config = dict(
    num_hidden_layers=9,
    hidden_size=128,
    num_attention_heads=2,
    num_key_value_heads=2,
    head_dim=64,
    intermediate_size=256,
    vocab_size=8192,
    hidden_act='swiglu',
    norm='rmsnorm',
    norm_place='pre',
    norm_eps=1e-05,
    positions='rope',
    rope_theta=32500.0,
    rope_fraction=1.0,
    qk_norm=False,
    attn_scale=0.125,
    bias='none',
    tie_word_embeddings=True,
    parallel_block=False,
    init='normal',
    init_std_qkv=0.0436,
    init_std_o=0.0,
    init_std_up=0.0436,
    init_std_down=0.0,
    optimizer='muon_variant',
    learning_rate=0.00656,
    beta1=0.95,
    weight_decay=0.028,
    lr_head=0.00453,
    max_grad_norm=2.0,
    warmup_steps=200,
    schedule='cos',
    final_lr_fraction=0.1,
    batch_tokens=16384,
    max_seq_len=1024,
    doc_mask=True,
    train_tokens=130300000,
    max_steps=7953,
    dataset='wikipedia_en',
)
Each number is 500 + 40 x the weight over its row's rms, rounded and kept within 0 to 999. Layers, rows and columns count from 0. Numbers have three digits each. The size before them is the row's rms in percent of the matrix's.

# layer 6 attention value, 128x128, rms 0.109, rows 0-127, columns 64-127
124:493549525541462475562515470421554510478563524433545549538455442537484539478530512476500588504519560560486461468442504524501539493480477494549527458473556454476457504454531393486548463474542507
099:463502424488601544460505491427461512455463469560532466533487496489519497553541557528524505447486485504443529500466463536489525515575480485476530545555505489480501559495523533457504400542493571
115:480445545489433547478483587463441470424502429481483501484522493554495482512494462486528553440500533437472502510557475580503493575515467560513522545500439498511490471485522478486446494474544483
112:576482504488479524557472537470554487502493511434540450493405509532466535464565531516465539543505499608460385503462572494482516483486481473508489530504477542563476476482543487527489555486456436
102:486493440467469457501519433515503472521521453472570426469562584587548454527480519546534489466512508455529485519471508481554387502505615467462455486497529542537521500570463462539574519508521532
101:465485447464483536478449417521530449507512455415464505489423467486483502488474514437596500448488508478469589470517497533480568488497498505476408558476521426458554559491512451490498501510538557
108:510446517626507544493524546492494602529542488469518520515536463537589567556466558542471426494483530550503434487503511466477529449519448446500544522486516483500486558554499453574467480530546450
105:477489559548552593552562465438443444498437536501561414509437490475459491474546486621506469509490479439513481505518521508563469510512444514481448498505515550497501564519485461547508500507498504
107:506542525446548554483498473576461446434440485479523497532490486436459509473459519550538494531462468481460583511530427535556476478568545493469529547492504501574510522515547542508554397507510490
105:562495479484535488468533457516516503441447556422559465492487426506457549487558485495478489466549467470472607569484491566459474497534494429493485589511555451487490549514528479518476519556600540
112:458450454482446540518414550496397559501524500522513488500481485438501468483510522484562553546524504492490573492545521541405485558488473508548472525464530484530585516606597478548467536486493474
099:493506496512477463525521530472489618459499538539589499480508520429477479586532525524497419408573442496589510483533486505556494525543456463483492511448587517476420516494495526521476553532504471
107:479526447483470370514427563494472603519529470459584528433526442534483481517516511470529490482505467454540511475468482496552448501498532473538498548442498405518528509516489477475468523538487531
101:539417551498527477485448576492572445482476481551473506565495513482578491472541524513525556553471421577516561441476474422551406415516447477523457514472477468486440503517544504412497551427460518
114:473478506507445560500550490575511482491443543477564431476506580466540544449481515529515478490486510511465528443508528514556481509501390482496467479494469598469529468483511491579479516457424480
110:482540420515534450496522566489441463540459519531465457562472428516548516484530561498551510523528486512462471493459464497505547561462455482435429523499518547443530489441485546482469488479517472
113:567499536502513503476418532494512491528526606497491575525532514478507497506489514418521493543494487489519553432500579484509481505528535433504487480524489512543463406462448484533544460498526566
113:508449438532555529560497451500533491511440556426435530566430510525539456452480566446567519494439525543437530487468458488442539483469490485510465527543487542456516539488441472487516424452529548
091:489500441508580537571506485513518503500535528499466516490507442486470498553497508579444461540563479580422500535470589473495506523517534562435516585519508525456449533477533518462456501454531503
111:487479500494461482525393467468491535489559453454550494503549546493436573469526497528492530566476492501501494495496509583482519514511559492488468522524451430483505598518503506437513524492426527
110:443413569539519472470557519458400509529520505499561562523439521453475452544553503499526445582447545518546488491503493491510519528471542563440472489475478488464462418518505500479528499466496410
115:513509509474531518532463464506557507513498621501531509591508486501520479546532420526511532509501459515490432515528525524557562410528520465478547559532527527506434435550444484474412538552504502
110:520449459511501471529471522476500449514479486402499528521445536499507530478605457501569532574515531606509435507476482500479485574493530478464574526486530548498550484576499475519498462501430518
106:486534549556503519524459487495493444484466636564470497566489449480472564493517462544486473509547462512496561561498614522430473530502508431470447501485554523481452475549462519542517443489493475
112:431457516549523524523467423503482465504522539588503482464491418450553485535411525477580563529502523528495538442492496414505532450538562527488475454496456460449557483514578533528543531524447541
107:526522456468477508412531523545535361513489444496483551523469492559451509537462487433474486470495567504452455575440457507421469515495438544505513536497544514462561483477575528513458518499507456
106:465474457496494471495453509605446570447457593491465493543514502509473486518451419481554544502519519530436522458497410491466479494434519479535464480486485548550539489464551427475578499473507514
097:467603467479505457477479549525487457466522495509543511524510493520519489479592538431545418512551463501478452519460416497492502483448565559515455447526441514460499535524542492425502556491384468
122:418442535506537462480407504481477459457418465565525557527527504507483440505543532472460434425519514501447483446442579506554458493490536499463522504508549488488523496499480488602587460497505518
107:451535550489550502516492427475467555473485494523516469464558497537532538458537503566553511527503446489494452440420444457460522575532591469543504555526576492492503474413500440493518479438506509
114:538476507512489529522483539497501495492582509465476485544518518422509509503498485420484509501412465544538479498499490525449502478515461586541512473517487496499489487509524468522503440507458429
107:471423469521482484484499563509541508548526553402523404498569469523536403552471442507501499532582491503499605517463476445586469501480470495503510500470495504482494544552473469490476561509556517
106:583455562541428533629517466492489478487571478449492485526468460531507490513527571469538518551472529499529520513466574491546489462500510517481468495509491379551526572458468527450482463436458577
090:449510487468573426384467510530490483532507486446524448519497490544483438450493496488541532460527486518458518491558537477534417500496465443519508541507484471448462445525562521438439502440460527
107:385472522443554446500482455535573501490489494517500486505427566519498437521491520525526468463536434562474478482554464558504453527503550492496470513499412527507569450546504487549496493496480496
103:464506556489546474496489511533537444489551493536422569497488484540474480600468403470492482506513490494546474409449485564465508504402578500529583462477437524496487486577494511565547545464516545
098:523531465461531454505500471517531488571479429534427533511501442550529535505477554545514541475433494523488409498444520497509517508450497527502502487453536531494565465498543530542538541527521418
100:502487477502467401496537507456497485514421482574530520473459410446545509496529545504468503547487463455519511430492587476475428463492524440449538498514522448515428410504452511450467519484507504
108:495497579422564512465503413525518463518517471559487538442527484513472470531519502483462554513566541553545495514489511563464377423535555524494494476469407551510444512520529542412496430576555506
105:488494520532476496481528469501535466477521487536495543431445470549510471529412454556471591489555483448527491412512539498503433421577569576498481542504441515517540517544582514543524521477529519
109:451473475495589411463446540510469374480495544505450483470543512465550475511535453521498502556467452533458463493501521540555497462560508477489564500502482508428473510463560493534501471517595491
113:523514509540518498545526459570511533526504563507524501523479485512538567486534417508391497413483436516562445486488493507494549525555542444492553536551497518531530526464507512552523497508533530
108:505470507503537567500562504497470514556552491453450483458496461499511463491596488525608508507470529524538438475468493398498464478525590479494523478435501590480477464500562514553517483468530446
103:511520496550473477522472460483494450526460437511474538461497498516494396498494463535541483472477594423484473535521551548563474454593456491493558503493499394494475487472478516473543441506457566
131:542553485470494440459422527491562443511457520490478520617471497451513553515472538560439546428525454517447528487508476455456491491486545474485425505515469476500512460510525514478538510534475567
110:476595519536523461432500488532498450447445571497554514533526479551509569458509492451548426488513478466522507462507484435546530522470516498451469485524454482579479585496464553515579485434483496
106:451523489485550490504497469518511544499554556555480435496526514522512475463562508516465512562523428460524540515467541530498570452459516473450434458525568480458475616521560483456534517436546485
107:408509528453498478534458499541496465503533547492455464516508585493522529459490495484525484515509495538522546489497471490542493504462527404506503556525451424549505567511478450482521532412475449
110:504480560492528478468455439492550506490589520479507478436486514536508472556507517483531553483500519538559531509416504531575526475494456467488425443490546545455480532518451439457497515533434468
105:445520553438547516485442476528544470555490523526444479475438496471483498570510548495467504475517552458455604476465541503446516515565515494514514538501579532508487467538467521479542528561524548
106:506484485517449452535551532457519518492529442497433499553523508448515449532494496561435454438535552543555535519499502552484453516472560494519516544545492521513546525562457497532419515486554480
106:499560446515531540579467474418484487525474515514488532589593479543507491533535433568453501491538454564385528512514517541544453471605503512473517487459497483550515518482518486464503523516457539
106:449518506524513484556481453510495454492492502503457446425463445479436507531502521499461442511462504490532482513486514509439493465460558558530498462490497454524502410481498470437446562522410503
115:500494561511545422475469525538419443438484493499547533544496515522465429482514500429512512581509496500507522594471527504517481494473449395496573549532479468532393545507413468543445533472517457
110:492455536519519565491509427396513517534535537489556438527512500475467455551470477570497429513525453500498518542505419560473537528481501452556559545489487479510437558496471533509484452493488514
123:481514523496470489523502505554545458507513543420480481447483447528551523457474481494466491434490536491555559485543497457508569487547523520457505493499492473478464569509524495530507437478481548
099:506555479480466521473490454459424521458457448425476565555513580435474487510525525487431528414493502536472518522540503582484484488533480476480484544529546528546514529497551460507465440487559496
105:493498504524428538465466545519548420460491549468553567531430515506510507540511489563556550464492537470465542514434470486460471491473509515462450490464479493503542569491420508581507488551474497
106:507473472513428396464479591487529465493451502486397487493506517492539509503493508521542478464509449527426518458525478399571484441484464509478444547508523508513475452604514494514521525503553433
105:477401548471542474507483511481504581461493486479439538578479515483509425537453539522490524501628560568532471522491551452525476470460475436498528470499502515559551496505508440463487440466463389
096:423529478516495435462406500530461446504506492518513471510485573492514484510465461496525521435502507506478576482521486477555438504584523471462449425544516551530478481555484540522533534515546501
103:527509482460465455432453443473502512510432526398505564477479519489480470474488579491532458495494506456475482465507453535479512445543486475444473451447649561470550485528474519488505521500526568
113:470530574531488491545486519433483526573543511528474497475497487460478515508575465556537509493528506477493515509509406476531447536524477452463514531528471558451512484550476469433497515438508564
102:476536556447440505464528512507506525499509428561546537475497455511529559443566518483458509455424531515475526484566434450520421428519524504470507458502479439487453527439549478594480512470541517
104:447472422493437521443515485506598500516488498495512447462524490559479492494501526592454504558503492505528441542452458472443513450462503459565467471540537493559529513496459517515432540533507511
083:551495445504471496578438566529537510544401494444526488493497481495400520482463465569459480519494516466356552504482530487548464473522505544529468526551482485465515527457503473506528476580535500
083:471554490488525442548563533410558465580587511513463540468483483441521514492506517550520492515538610468486511467503541554454485471498510419489484508519515546504510529561453511473486504521388522
093:514489601496452408515522507461459486522429556456455483513475498456474504484412499495435496613480498495495445496535404529560592511512407484465523517493428502510516497446584529541556584528506509
100:523534526478502490506535560495440432434451489453502484502450544478458508545498506484489512571491443466482472550500512495518508495530497546520501519493512503501446534457589413426497512425506506
092:619525520440553531472424531557528534433566463528491477522574522488554504474497469534516450489535498455447478529477440511491518547529498407498457512523542487501520494532445460507521480456496472
089:528551502528435490467478539531530462526491473434491562453472453480501546502414504518471552612533479525544396517457487503622538539480515554431474527528500485481503532480569437505473498530453493
083:503498505473534496563465540507360543525463410466423508487558526569462474513510483562521446517478472528464520515506534433441441426600506474505508541511502515484469522462466536538451518456459497
087:509410501510423506475494455555585478452469517476478467466493514518508445456546507457474497481515462492486482538519425575483454434513503468500503494454487447464473446524553481497499494514513544
093:548537546443458512435535449483517485549519526609558515516516488511531517411490512494431533549513511481464483455462514536486520530477471468480542528477537574505518390544451488438532473502446533
094:460507497509472433481494555456515520431482504455429454501438513481485529502444479512502498474533542475519444479482423468581499513508474476519540482460492527510465499545597519525460533463483472
096:519551494532546515431584496519473488476500484489465524537448492500494497526446453442510429486494485482581537555448508528562511507533423410616471473477482482518500526424498524478492521513499538
092:520451514430522595467525552546563532545528468530574467537540462485473521521559527508532529516573485474518537457500516473537509552449534494455533574526494543481485479556541467428443488466443536
103:509458410535573529534518461501489497543462514469523487564535509475495516524396526438471522548500495455530469527502502490533460540520504414545453492507510539533509491490535553553465531606513497
089:524537525462536491544516478390535485518550480528489467494467554456526486511492542473487455523521459580507525522492481477522467557441519451487524475484441592503529486518502524492512558547531445
078:454482482563489466499489575530472492409524522481472555448612583537464439509551508482476471449515445541551442456517559521467482541459473433523542508539496552483521534490498556496543480488496495
097:504473564528573503522487515489475566531392567464468446490401508481502493517450542431497524532536519527521517539524462529435464548499502488506514513475511470530522396458465472533446445544500525
094:518536453549444535473564536511602478523510499560432524455510457491529547438617463541574500573537555469497550526482443447474506474561501551464529506515481447516492564459574489510492441528442473
098:570448499492462499566498550499523531504467527497485472476567476458563483494544434529446489479523441503491401490491462515552432482536509530561475558558443506490474513489561473506518502489413500
097:448416443589553481467510496472482463568519479570469439529522499506470519536429487540496547531490485512554592528510541434471487543437451489484504426432479514502546483473497484423497510478470483
094:489496482473449492557603553515474449445545570474523591526520478465571450554515455438488541493456514495432418490502486507553536440398548538487458537545479470502540559510547503465483454500530488
088:523552438447470461542551496499543547512489465463502508465455510481510490497529513449562475458495539497453510469460471383502532517467552553501456460556450562512519526472458498487476539562545541
091:484519517463455526518473513492475536488545522515483516524434508529550466572466529492543560507482505488563446429506577461489505460476473478516482423510539517599517585530481517547450515491504470
103:473635487478480520447476472459448488523510531514459485507478504484548556498512536468568541509568462495486523518496412543428501559502490488556533478491580532488531510527461499527545440498520468
085:506522462490465563498479500478586461486483503495512536441554562516515436485504484463502423489500520481549462453547446517498472554564485487486476451520521466539499487563476517541519466482406536
090:519478457426511465510512579460558493437503431535565540463526564570504495483575489468483474493494503494533521428483434518454482487445432433565543473558558493491407489543439497503456543525507470
089:469497537507478463449451509506467543490484484466529410485425519468520493500440445523468514472431597498550566526465455460487524463481554482533403520498463481474524483560476492472463519519567502
097:561486499543469557539432562467544514475501577483467440465556534389475462464506528523489507414477498486530472463497487554511503508552511505496487523481483542495448465475512517504476512467518490
098:458610504540561561565470537423496556519491543510441514512456499512441497533525453467549519567433503505509622526486501489524459489543523532485467527541492501507494517419498507587455507549492522
091:559538500528500548502509575543541515537477549458485415435439468521513492518405504432491473526532498517524520456530479559522559521524522473435477532512473421460523448544586561422496531520594504
096:515546464525550455473496507487486484524555545514501601441492510456495481508501456422515502534516507489516477481510542501470479515577499414503493566508445521532498490556482524472571556428497475
089:518494553492569493521514545516526550487461496536486512494535544535467467511460482463486550481543526477532516502561547518393498525533454414498554527460558544505518479432486482523581488442423522
092:489484574486486494458578547553490529496462553505454585516454443516517546414569550503485544478526517470567503557525520445499501496475450569465450469534585560557511522521533534517484448475505483
102:460406503428521475474479513543546555516426502494566443448447504520522541480503519487451525496431558523460508536516484515445519464485517546525474475506586480512506458485540467478510468488515480
098:532504467497542528443547550477487501474506500437495502429552482492522608463465515521535529576532486492531512513476554570499451440453446443502461429523508539486464432447558471523520481491461508
087:514432480492462493423548452526504468506498523462464487539415504540465473495532492501483533468462413461469389510520563473600475486449535457520472423423524501453488574514505521461466493551549504
088:504551512482461539422457516499495603477512530484531517558441533525517514481488534520424552550527456451508526502495589502486447461507477467479549515528475430474485484528505517462482459531480490
075:518496516471449529472385516471518416587483490569487503466491483515506452488505516465472528470560479446550526570461461568530493465465453467487540449545541492456517537516494532556449518494536509
091:453382496491463545492494495447503475491475456511537507518523466529529506499556474456498500591461514511427495451558516472504462529506521561539451439494446548434500486494522499511428452441528495
091:493447463517393520470504488462441533557492484464552481487555528496468553516517478497513496501422532500501545526563531500476466454503543492473560553426616475551524476597507492429603542493503498
090:479592562546504498523581567467442460539534442478497498510374480554506523463495482460479536534529497496450489477494467540516491530470512532443526548516526543499522477546441525508495461501455492
089:507426559476558423447476478446520500455520430504528460478535500490552496446559499451512568609449505503555492470473554453479482506448509460536469498418531424483495463563454526441454450447487464
096:564484475517496507507521565528461549464425544528631557516515500527484528506503456500551577503620503532524466504476494522453494527529535470527472481516511487471542450534528505472544512516468536
101:540504475532504519518531495436549485532447399514463483482443486511556474510573510550501513483522509519519615414512427471509501535474511563472519472520479530559503472400485536534486446500539464
086:487430510574467547479501463502516530465446536514421550576405518484523508526467514551499450530550492448506498588487465438541473547486490566531501545518544593484498514499567444508510506500526546
093:480477504493477512487523526523558464534540546453589522543492522465558509474507468518444472481484494542524481517551535511491409582549482513482545529468538588408450563523511534477532510435470559
103:477499562467488470433548551494458540478455499496495535511516481447501463508516486514385509566430478504558480486475520508428580539491524556504473493513549474479485514571488587528529548503490546
094:489439457453608502506530447464481425549506525471485421498475521440454504540474445539521525479456483483513485499506478447506459558520438468462535457483507463479567460452507518499514521474509479
080:542400503510543506473544506503567551425461486528539490468495467498535542506536468515468422406575472435494568447496473484516464516480493529485556465484471581558528387496466500537536542566466512
092:451505468448562416455483554453533538526452532540616524464439528458509519504586532482478571514467462495464533477535525465498520524499513462461534498512423570520459393526479455539469570596488502
095:469610497544459451539521474461461431543463462483522489431499444474482562509494505495472511577545443520507516485498552484474477524523419490628515503558428549447477519465466546500502504528489462
096:578603540462471448501509502510532490454475534523596548436528530526536462506545480464479438448544575476454425485521507455481537454561488581427502514486545637503464449463500497499520506508449566
087:472434509468460489532542447490503535458495527473497507561581506538396503493549490499416593491469444557487455507512489484546510502511500591454515473500566484494494456495462482532503522495511503
090:576505485487558538498494542448540523405481521505498501463481432546453524497491470492523518554523484476487461494508489481458506465483517519490471486541494524493494509498541536588446507515466508
097:445463531473585555540498483452431560497406499473473593509439552546515467492476470502489484530467445492527601527555524444487468446474458541508488483463525504484502489536508530552490472482514498
091:485410492537517490552528498478460475494456459468530455562498496463469467482467506475425510523549504470557416525516499504488529441444467430505469489520469518518513563434506472467518499504506511
092:464417497501498519525506463472467506489471527575476531535453482522491526432482521529461566546427534543458540482474500432467476536491500472425497543512481474526504476456558509531517455514517500
091:523485503551466538518483464426522567491522506517423551564471455490466562517498503525444575502445432437501535447557495506540509528522499537487489467467439530484500468451570541559485458525489504
088:435496507448537495518524459523512511458399521514497491518515503470463530472464511523533519523481490500456581544421532545493446544491548481477548470522535473519473467464559526554435473489568481
085:454511487470481432430524467579502555500564505505448519496563451482523515520438506499518572529573506525506471475485544534453481470551484437424436466529488412540507481537489551466482529510527438
099:474515518436508465513525480512588462516452479574510494512486525547548492428593508523437522462580480494558496468553504540472474530529546521548566472468473524542495448525499480537463466528470469
076:515528568517528486468506552442456505501503559558478575492520450531558495494538553585541470472454398493419469491503482422511498431551490507501488457466611502477503636495515494517474478506531510
076:476451511454491486454552490462472553515470507541469589499464448610523525428488495517461523511499437508495463542529446477515485488607512458416441461520528554506571426499512527502486451471529499
089:448531447464486448383479485465525546560492448488514459512493532544470504465453542512463524490529465541546539478494501484478509454493511494527521458476554603503484482505465438460490510587508529